Weights of a small GPT-style language model, trained from scratch on English Wikipedia.
Training: 252M tokens, 7682 steps.
Each number is 128 + 32 x the weight over the matrix's rms, rounded and kept within 0 to 255. Layers, rows and columns count from 0.

# layer 7 MLP up, 512x256, rms 0.12, rows 486-511, columns 64-127
[[103 138  67  83  72 140 132 163 120 129 115 182 100 136 150 112  89 165  86 152 171 139 184 123 198  99  81 127 144 117 120 124 140  90 106 157 138 131 138 158 120  86 144 109 135 151  92 146  97  81 117 135 131 100 125 116 156 130  77 128 162 111 114 140]
 [142 131  86  97 166 114 151 192 131 137 131  93 109  95  90 134 116 155  78 144  64  90 138 114 157  79 177 156 148 108 124 145 125 157 181 221 144 137 100 148 138 149 102  91 141 146 192 118 149 120 137 197 169 137 171 109 108 135 141 105 142 154 109  94]
 [151 142 117 162  40 118 129 147  66 169  95 126 137 117  91 176  54 145 137 236 151 121 114 125 138 118 121 110 104 111 112 115 135 132  84 167 161 135 101 144 124  92 148  99 144 102  79 186 160 158 171 169 124 117 165 171 140 150 109 166 133 147 112 106]
 [144 121 126 127  84 183 134  80 105  89  75 143 124 127  75 123 133 132 126 137  83 168 133 108 129 143 181  94 147 139 154 109 164 131 153 171 152 148 146  88  74 111 124 138 180 126 116 136 160 173 146 122 132  95 121 159 104 136 148 134  99 163 157 130]
 [ 77 157 159 108 118 228 148 115 137 158 140 133 166 126 146  64 124  84 145 102 154  73  53 107 107 145 197 135 120 143 127 155  94 100 142 123 184 105 183 132 109  92  66 112 176 109 174 217 172 124 125 101 121  67 125 125 126  96 134 138 125 136 131 164]
 [136 108  84 136 109  98 174 136 116 100  37 144 115  88  99  82 158  84 175 123 137 163 101 133 129 198 110 114 127 180 110 148 139 108  84 102 125 159  82 108 127 113  88 111 169 224 121 145 130 158 179 183 123 115 113  71 157 129 118 174  42 168 144 127]
 [166 201 130 105 127 146 145 157 148 114 146 129 101 121 140 121 153 146 201 131 124 147 124 160 127 140 160 120  92 122 128  71 119 124 140 132 153 135 144 133 112 139 119 166 111 128 102 190 102 162 121  96 163 172 107 113 158 145 155  50 170  72  90 176]
 [122 117 109 190 104 126 112 164 115  59 176 176 147 150 123 144 120 106 137 134 165 169 158 122 148  92 133 119 148 122 191 119  79  92 104 120 140 142  84 175 116 166  94 108 103  94 124  76 120 116  90 113 115 109 140 129 145 120 144 183 184 197 134 185]
 [135 119 111 112 113 129 136 159 121  91  86  85 102 138 148 158  90 159 165 165 132  96 126 111 177 108  85 104 157  83 153 143 152 112  98 117 109  83 124  81 119 182 147 143 132 151 142  50 108 137  97  67 129 112  75 150  81 158 156 139 168 128 147 145]
 [141  86 149 132 102 123 139 172 138 105 153 135  82 139 156 141  66 164 135 122  92  75 100 160 158  97 141 101  95 108 153 159 145 102 113 116 121 162 146 172 119 128 154  98 138 148 132  77 111 136 108 135 142 110 111 109 156  89 124 131 133 134 165 116]
 [166 154 109 122 110  63 128 187 111 113 188 154 166 149 120 146 156 112 152  65 170  69 144 138 162 135 155 155 131 143 128 122 150 138 137 170 111 198 116  81 137 137 171 119 171  36  99 107  88  64  42 140 143 134 131  93  76  81 179 136 143 133  93 177]
 [149  51 151 171 143 159  98 123 158 108 114 148 165 117 120 136 102 138 148  78 136 139 153 153 144 137  73  73 176 133  97 112 114 170 151 102 146 129 123 125 161 146 173 153 112 112  89 123 170 136 124 161 118 134  82  62 146 169 204  94 188 123 130 169]
 [104 124 130 199 150  95 127 155 126  64 111 112 115 203  80 163 185 148 186 134 128 182 117  85 104 163 184 140 145  70  57 132 118 123 133 127 107 142 142 104 121  92 147 139 118  82 135 123  64 112  96 118 117 149 152 116 134 104 174 129 107 174 177 132]
 [132 134  97 157 122 160 125 123 115 155  93 147 130 132 125 159 107 126  62 106  65  71  92 121 112 132 157 140 138 185 161 103 155  71 165 160  82 146 189 132 168 148 135 117 102 131  96  80 174 161 177 107 112 139  80 104  90 102 116 187 123 133  97 169]
 [142 130 107 200 124  63  90 141 213 150 114 105 166 171 157 140 115  26 179 136 112 130 163 131 102  98 102 164 125 165 106 146  98 108  95 166 168 124 149  94 116  89 194 127 110 131 126 136  78 137 143 141 131 145 115 128 126 114 144 119 143 194 193 131]
 [184 142 126 100  86 179 163 130 140 123 184 150 125 128 169 115 110 141 118 169 188 128 119 145 142  96 140 142 111 154  83 123 112 106 140 116  93 147 137 130 177 128 140 153 106 166 187 100  95 143 103  78 178  82  92 150 111  74 117 160  93 169 106 175]
 [132 135 163 135  97 141 116 118 149 139 102 140 123 125 161 113  74 142  68  80 115 104 111 124  48 132 178 170 204 177  95 164 116 107 110  91 129 162 118  97 103  84  88 109 118 148 179 107 184 130 141 136 153 141 144  84  98 127 122  96 168 110 142  94]
 [ 93 142 110  97 124 113 122 111 121 165 116 116 154 159 180 131 154 149 135 120 166  70 122 144 119 116  85 103 128  69 160 160 127 154 148 145 111 147 156  78  78 120 203 103 149  87 205 152  83 125 166 178 135 145  44 132  77  87 145 150 121 130 145 116]
 [132  50 117 128  81 119 125 124 119  83  91 101  59 145 126 143 127 102 128 103 155 139 192 125 154 131  72 150  92 138 130  68 155 126  70 139 130  73 130  92 163 166 154 102  96  80 121  96 121 186  86 113 112  91 104 125 138 105 160 118 187 104 146 130]
 [141 203 127 197  96  59 107 177 102 154 180 109  97 158  92 160 173 136 109 166 111 124 121 179 152  87  85 118 106 186 128 187 163 110 112  94 139  52 101 158 131 167 129 134 119 125 132 100 129 115 108  88 134 136 148 134 123 103 119  83 114 162 108 113]
 [193 138 118 150 177 122 141 148 190 137 132 124  43 126 132 100 126  98 159 165 143  70 103 135  96 112 119 112 143  87 140 173 154 127 115 143 113 167  99  93 206 174  84 115 100 168 141  59 103 137 152 139  84 110 113 189 134  84 190 101 201 100  97 115]
 [ 86 100 146 115 158  57 111 114 132  66 134 114  68 151 122 109 166 101 144  79 142  87  86 138  83 164 201 116 137 130 159 136 115 154 180  55 104 145 113 155 114 110 178  85  82 151  89 107 130  58 152 103  98 183 104  78 149 186 137  61 105 149  85 147]
 [ 77 150 117 180 137 157  91 122  81 112 113 110  82 115 150 144 167 127 150 161 113 132 133 125 125 197 221 112 117 158 123 143 135 142 150 102 106  97 127 124 126 159 143 186 117 136 130 101 117 137 115 157  97 120 137 168 139  83 162 112 135 110 155 117]
 [147 141 175 117 119 119 200 117 100  85 118  95 201 151 121 179 128 170  90 169 114  88 129 132 190 139 144 140 127 123 126 192 153  81  88 164 130 124 124 134 142  59  80 112  94 125  83 157  74 125 145 161 124 146 111 132 148 117 144 162 116 234 105 129]
 [149 174 110 181 149 102 125 116 112 154  61 153 149 125 118 136 145  96 117 144 206 131 160  72  80 147 121 106 197 151 191 151 114 165 173 177 103 166 136 113  83  96 129 115 163 111 124 104 110 122 131 122 129 157 173 128 129 145 163  91 130  99 160 123]
 [139  98  79  91 104 172 134 148 143 114 103 125 144  64 158 102  30 134 124 140 155 106 179  76 154 131  72 137  68  65 174 173 187 143 158 142 156  72 178 123  90  88 133 171 108 146 138 122 122  81 113 161 112  99 110 121  68  82 116 109 141 180 136  74]]
# layer 7 MLP down (transposed), 512x256, rms 0.0574, rows 486-511, columns 64-127
[[127 153 103 162 107 124 123 142 103 121 127 132 166 164 124 160 161 142  52 149 115 121 106 158 193 154 137 137  78 136 135 103 132  94  91 110 113 118 117 172 153 124 142 166 108 119 133  68 100 148 172 104 162 151 154  98 104  77 142 184 127  98 182 191]
 [113  63  93 114 178  72 131 138 120 194 106 151 163 170 135 131 161 113 175 142 169 153  97  98 146  96 132 124 137 100  96  67 111 153 185 122 113 112  90  73 239 160 140 112 114 140 157 147 145 140  97 149 152  84 146 161 110 107 168 118 154 108 132 141]
 [119 161 120  89 187 111 149 134 166 101  84 125 144 108 148 113  90 107  55 116 130 138 122 193  96  91  64 139 116 143  76 128 144 115 152 149 159 133 136 125 112 128  85 148 161 140 132 175 139 136 201 152 108  56 183 182  99 127 105 135 163 145 151 157]
 [120 131 166  95 119 148 152 111 132 100 185 182 179 104 122  96 160 211  88 154 174 134 151 113 156  97 159  96 159  96 152  98 131  93 128 127 173 177 105  70  81 141 128 141 115 101 122 120  68 181  95 148 106 141  77 164 159 129 178  97 120  98 161 155]
 [169 143 119 158 152  89 162 144  69 104  84 112 137 130 143 102  79 159 149 182 135 108 107 111 153 119 187 114  80 138  80 150 111 192 137  91  72 160  89 140  96 126 130 157 103 113 118 114  80 162 110 132  96 139 152  87 124 151 113 108 124  88 155 104]
 [135 101 156 120 107 119 155  90 154 144 169 150  70  90 115 123 151 129 117 120  79 142 115 123  98 127 162 130 106 141 106 120  83 172 144  97  86 132 104 129 157  98  79 146 133  81 118 127 114 124 115 109  65 112 121  86  71 174 111 140 123 123 119 125]
 [188 126 132  76 104  81 126 156 138 100 110 150 120 121 117 120 117 204 132  80  74 139 171 161 144 121 173 154  56 114 147 132 128 160 111 159 106 133 165 175 108 199 122 156 145 117 138 106 103 167  87 159  99 128 103  97 160 121 139 154 103  94 107 100]
 [109 139 114  94 140  87 162 172 154 107 176 118 159 139 160 130 140 146 140 104 120 130  76 105 119 160 165 177  95 117  81 165 161  90 148  94 126 122 132 149 144  94 173  93  89 149 132 126 154 111 170 164 105 142  72 127 122 185  56 124  88 114  78 129]
 [155 171 144 146 120 209 142 171 120 124 120 108 116  90 138 150  75  60  79 162  95 119  91 158 143 121  87 128  65 139  98 118 133 103 134 112 161 138 178 153 117  96 164 138 148 139 163 100 117 210 113 117 127 145 158  98 110 155 110 143 117 146  35 119]
 [117 122 139 143 122  84 175 164 182  89 139 122 111 137  93 109 129 151 129 117 133  89  79 123 116  83 136 149 136 173 136 115 164 136 121 173  86 103 183  16 157 120 128 163 110 106 186 155 154 132 131 124 142 152 152 106  94 147  92 107 114 112 135 119]
 [ 85 228 168 151  95 147 160  90 133 111 154 101 137 155 160 136 128 131  84 159 101 148  92  88 140 153 129 129 143 136 155 112 119 118 103 135  81  93  83 203 151 139  99 130 136 165 120 167 131 188  83 165 202  85 140 159 128 130 143 100 113  96 162 182]
 [137 127  64 167 104 131 142 101 131 193 126  73 118 145  94 184 154 110 141 121 123 104 124 161 102 163  94 151 164 165  99  98 109 116 145 163  45 183 131 144 138  93 110  95 134 181 145  88 143 172 124 140  79 146  86 132 148 126  99 123  99 139 124 122]
 [157 146 162 142 193 112 113 157 109 134 112 165 167 127 147 117  99 117 174 130 138 136 105 167 146 134 115 164 136 176 151 108  98 118 131 151 161 129  28 113  77 117 123  95 123 173 124 115 181  86 100 186 133 128 147 146  92 109  52 115 120  91 116 143]
 [204 171 178 129 139 159 142 143  90 130 181 117 112  84 136 192  81 110  81 150 121 164 126 132  87  68 175 153 123 170 145 120  95  98 171 123 161 147 141 140 208 191 150 131 163 130 186 146 117 198 152 165 151  90 160 101 143 120 144 117 151 125  79  87]
 [131 105 151 100 186 178 148 123 157 164 128 150  89 124 166 102 169 105 173 142 119 110 125  82 168 147  82  64 120 126  79 137 185  93 125 137  90 134  91 147 108 116 159 147 133 148 183  72 146 107 132 150 116  89 155  81  86 149 101 130 132 104  96 100]
 [ 65 100  54 120 168 136 113 119 136  98 138 102 108  95  92 136  96 173 167 116 103 160 130  98  93 142 122  89 104 121 105  97 145 113 154 133 135 135 107 194 165 139 100 110 123 130 131  88  87 182 119 121 132 138  81 101  97 140 226 110 102 178  94  95]
 [153 129  96  77 163  95 107 102 172 120  94  88 113 162 119 138 169 178 173 112 121  89 144 128 152 120 118 142  73 123 111 105  98 104 113 126 110  89 162  88 182  77 139 107 150 156 206 125 110 130 116  88 185 163 100  97 145 121 112 101 177 154 151 177]
 [181 134 111 117 101 146 125 125 128 185 178  67 120 111 117 143 118 113 160 144 161 144 150 107 144 104 151 118 207 133 169 124 157 126 113 103 148 194 116 145 199 134 124  83 114 143 170 128 144 108 129 144 151 161 140 173 142 111 129 179 134 130 104  95]
 [114 135 212 126 137 121 149 112 140 120 149 135 108 145 114 135 133 146 175 114 155 134  88 180 134 161 157 124 145 150  91  99  69  97 133 139 108  75 103 162  87 128 126 124 132 118  82 126  83  62 133 148  86 155 175 136 111 151 132 158 104 168 133 127]
 [117  91  79 139 149 161 122 119  76 124  85 101 129 162 172 107 102 169 177 118  94 188 112 127 128  79 150 133 118 140  85 129  74 109 107  94 106 199 136 168 133 156 103 170  97 107 103 118 108 170 154 150 151 106 103 107 111 124 156 125 110 158  38 117]
 [ 99  92 174 101  91  99 175 124 142 141 124 169 149 211 128 123 151  99  93 162 132 179 138 105 140 123 118 159 129 108  76 110  77 154 152 124 123 104 163 194 156 107 114 128 117 112 158 127 117 123 100  73  90 152 112 141 145 171 119 163 143 120 130 141]
 [102 112 135  84  55 109  79 102 111  99 117 163  68 162  74 215 171  75 125 131 160 106 109 113 106 133 104 143 112 115 152 175 127 165 186 161 142 217 110  99 153 142 141 126 105  83 148 130 143 120  72 145 122 129 142  98 180 111  77  85 140 153 146 137]
 [151 133 143 175 105 111 150 167 139 151 170 158  72 124 120 134 195 110 136 174 122 167 136 151 135 150 160  75  63 163 137 118  89 145 155 119  96 116 170 150 187  45 139 116 167  97 117 127 129 124  80 145  98 130  94 106 144 129 123 122 168 138 165  81]
 [160  71 154 105  53 182  72 121 168 138  60 131  80  90 103  97 112 104 202 162 123  79 202 134 146  85 176 125 140 128 107 156  88 108 164 113 126 115 123 157  75 216 165 102 105  99 134 107 111 186 125 159 196 120 185 105 129 112 138 119 118  83 150 180]
 [124 112 144 169 117  75 134 104 119 141 124 134 160 149  97 137 148  99 152 116 119 103 174 163 202  90 165 100 130  84 161 143 143 112 155 139 117 156 142 142 158 126 118 118 138 178 169 148 100 171 105 109  72 115  99  83 103  94 144 199  94 103 140 132]
 [133 121 151 178 117 141 183  98 167  94  77 120  64 175  85 100 150 158  76 119 102 184 158 122 145 132 138 175 194 161 117 104 158 172 107 106 118  96 112 125 139 145 153 101 143 193 116 186 124  55 135 132 137 159 136  85 146 148 153 136 154 164 157  48]]
# layer 7 MLP gate, 512x256, rms 0.112, rows 487-511, columns 64-127
[[166  82 154 129 163 146 121 160 126 155  98 139 114 142  91 111 139 115 120 136 200 111 123 170 109  97 165 180  97 150 154 135 152  88 174 163 141  99  93 124 121 157  78  79 118 138 163 124 118 132 169 152  95 126 106 169  79 111 148 178 118 134  93  84]
 [175  88  89 167 118 112 120  82 119 168 171 102  98 172 104 225 105  88 142 155  84 164 125 132 177 109  91 139 170 111  99 159 145 188 105 109 136 136 109 177 140 153 131 104 131 124 136 138 113 142 111 160 156 142  97 174 115 108 121  96 163  75 111 143]
 [105 108 174 125 146  91 140 108 121  43 148 126  94 144 138 149 100 115 109 136  79 167 199 116 151 152 145 177 139 112  81 100 121 107 103 199 123 180 126 137 137 128 122 124 126 110  97 115 200  44 225  97 157 155 116 189 176 102  91 199  86 132  92 194]
 [135 112 120 148 132 130 150 149 170 104  80 108 134 119 137 142 114 127  92 136 133 107 162 147 160 122  74 136 145 113  94 122 136  91 170 163 106 138 123 164 167 118 132 172 134 124  91  99 129 155 107  79 103  88 155  96  98 166 114  73 101 154 138  80]
 [155 100  78  61 100 165 123 146 129 131 150  95 120 101  95 132 104 118  89  97 142  66 159 231 202  98 141 179 156 204 102  99 125 159 158 142 110 133 125  94 156 184  73 126 110  82  92 138 120  91 127 104 153 116 145 126 186 105 129 133 125 126 104 152]
 [104  59 106 166  97 117 123 132 125 130 149 137 121 138 119 113 118 157 105 103 126 109  75 117 173 176  94 121 120 170  40 152 119 145 119 188 100 177  94 137 177  67  99 141 136 138  96 112  98 110 147 123 125 107 118 132 104 111 141 187 162 135 127 116]
 [ 72 179 100 133 123  99 200 133 183 122 117 138 126 154 116 170 155  95  37 159 122 152 102 182 132 133  83  98 107 134 125 120 162 130 152 134 136 138  88 104 164  85 129  91  83 121 196  93 119 118 126 111 143 162 142 128  26 172 119 173 187 108 135  84]
 [123 129  86 122 184 101 145 195 136 106 159 105  83 113 128 110 138  84 112 145 133 128 196 185 178 123 118 133 158 163 109 117 175 153 140 189 133  75 117 117 212 172 105 119 122 164 129 150  75  86 191 125 128  86  99 197 157 148 124 111 132 174 146 140]
 [156 126 143 160 152 147 140 135 165  95 113  80 119  82 140 125  92  88 102 122 110 113 140 148 111 191  89 163  50 164 138 114  83  98  85 158  59 151  89  81 135 119 143 115  64  89 141 173 134 152 114 123  77 156 122 108 189 101  75 142 172 104 120 112]
 [154 130 116 136  87 124  89 153 101 158  87  71 166 100 158 179 143 147 176 131  86  92 106 119  65  77 103 112 104 122 129 145 127  57 172 123 101 142 130 137 127 115 165 211 123 106 113 106  93 173 168  84  89  56  84  92  81 135 141 128 163 121 106  49]
 [ 72 119 149 181 129 117 111 153  96 151 137 109  88 107 161 124 147  83 155  86 153 108 108 151 154 124 168 144 174 135 134 106 154 115 136 148 173 192  69 124 103  53  72 136 142 133 131 153  57 141 121 107 127 104 116 139  86 124  79 126 194  84  41 168]
 [137 105 112  99  80 127 132 141 146 114 138 104 120  95 113 153 197 159 147 143 111 154 155  82 119 112 203 111 136 157 189 162 107 124 125 109  94  69 150 135 152 157 114 105 144 201 151 157 144 152 142 150 126 125 126 145  88 131 161 169 169 111 100 167]
 [ 85  68 130 180 154  86  94 153  84 150 118 109 147  60 167 158 173 134 140 176 152  92 194 136 115 129 146 103 105 143 107 124 109 156 124 111 139 114 104 140 111 125 104 120 161 159 107 115 141 152  52 137 153 110  39  97  91 130 104 103 135 152 123 113]
 [158  95 148 179 156 169 153 135 142 141 161 125 162  96 116  88 201 140 157  88 157 111 111 207 131 130 127  75  91 106 174 150 174 138  81 138 156 148 104  86 164 170  52 111 150 124 114 159 129 165 151 105 154  51 137 107 131  85 114 153 143 116 126 122]
 [173  80 135 149 118  79 152  96 184 151 119 161 121 159 127 155 121 100 139 112 153 170 153 145 129  87 116 155 105 134  84 207 141 172 177  94  93 140 137 125 133 104 211 140 118 102 141 119 157 106 102 103 181  78  35 129 110 128  97 129 103 146 108  92]
 [179 132 175 148 131 167  94 207 122 160 207  75 144 122 119 126 134 176 136 121 150 169 101 103 126 130 115 159  96 130 139 164 174  98  67 105  94 123 142 105 124 217 171 140  83 137 121 137 127 136  99 119 102  89 155 157 139 123  91 103 114 107 114 149]
 [116 146 145 173 167 117 164 114 121 110 182 105 143 158  74 179 169  90  94 107 119  88 167 137 160  88 161 156 120 136  71 163 100 133  89 124 162 117 111 127 125 110 149 123  82  95 162  85  96 158 147  83 129 129 122 108 132 218 136  91 111  48 164 144]
 [147 170 124 151 139 109 115 170 134 154  84  94 155 132 215  94 141  99 128 160 131 156 133 149 108 142  79 138 168 141 132 120 169 125 116  81 144 150 131 104 137 126 102 172  97 154 129 148 136  86 153  89 130  68 188 125 127 146 177 149 126 174 103 113]
 [154 111 123 132 128 123 153 129 154 144 125 121 108 122 128 127 103 120 210 136 148 160 147 157 113 111 110 163 114 120 170 105 130 127 151 149 156 115  81 128 104 153 131 144 137 110 118 168  96 150 169 121  96 161 122  97  94 158 197 169 114 117  94 173]
 [101 156  96 167  93 114  82 125 124 156  95 180 133 103 146 187 142 137 140 121 166 163  74  74 121 163 140 212 107 114  87 182 123 159 190 112 103 112 138 164 109 135 125 157 108 169  27 132 115  64 109 123 130 135 171 140 154 126 113 150 191  64 152  89]
 [ 84 127 108 107 129 113  75 137 120 153 154 178 127 106 129  86 140 153 111 131  89 124 139 154 196 104 126 173 153 172 126 172 134  92 130  78 125 143 146 141 146 106 185 137 100  51 121  89 156  91  97 133 121 124 149 132  85 139 144 101 159  56  87 206]
 [142 133 211 143 131 113 115 169 121 116 212 106  96 147 134  91 162 144 108 170 106 128 101  98 120 131 148 129  55 129 118 130 130 112 142  94 109 115 113 161 173  75  69 154 150 155  55 143 181 137 121 102 149 157  97 161 155 130 196 112 152 125 125  86]
 [111 128 192 135 111 104  98 158 131 164 114 157 149 120 120 120 146 119 122 139  91 168 113 128 159  95  69 144  93 109 163 152 123 149 133 120 214  73 107  53 170 112 160 148 109  56  66 147 166 101 168 162 122 135 140  69 106 156 110 112 193 140 179 175]
 [ 77 142 241 115 218  93  85 139 166 118 145 116  79  51  94 140  88 149 160 128 127 150 154 108 117 119 133 132 125 144 152 145 110 122  80 171 117 134 127 118 143 120 121 228 123 145 134 165 150 194 151 156 136 127  91 162 112 139 145  94 112 107  96 135]
 [108 113 123 151 138 103 156 133 152 120 179 103 128 179  83 133 115 171 139 138 136 183 112 100 119  82 130 107 191 171 137  46 180 133 127 133 142 142 128 108 142 106 109  87 122 124 133 148 102 133 120 126 126 127 142 158 136 107 195  73 119 123 140 112]]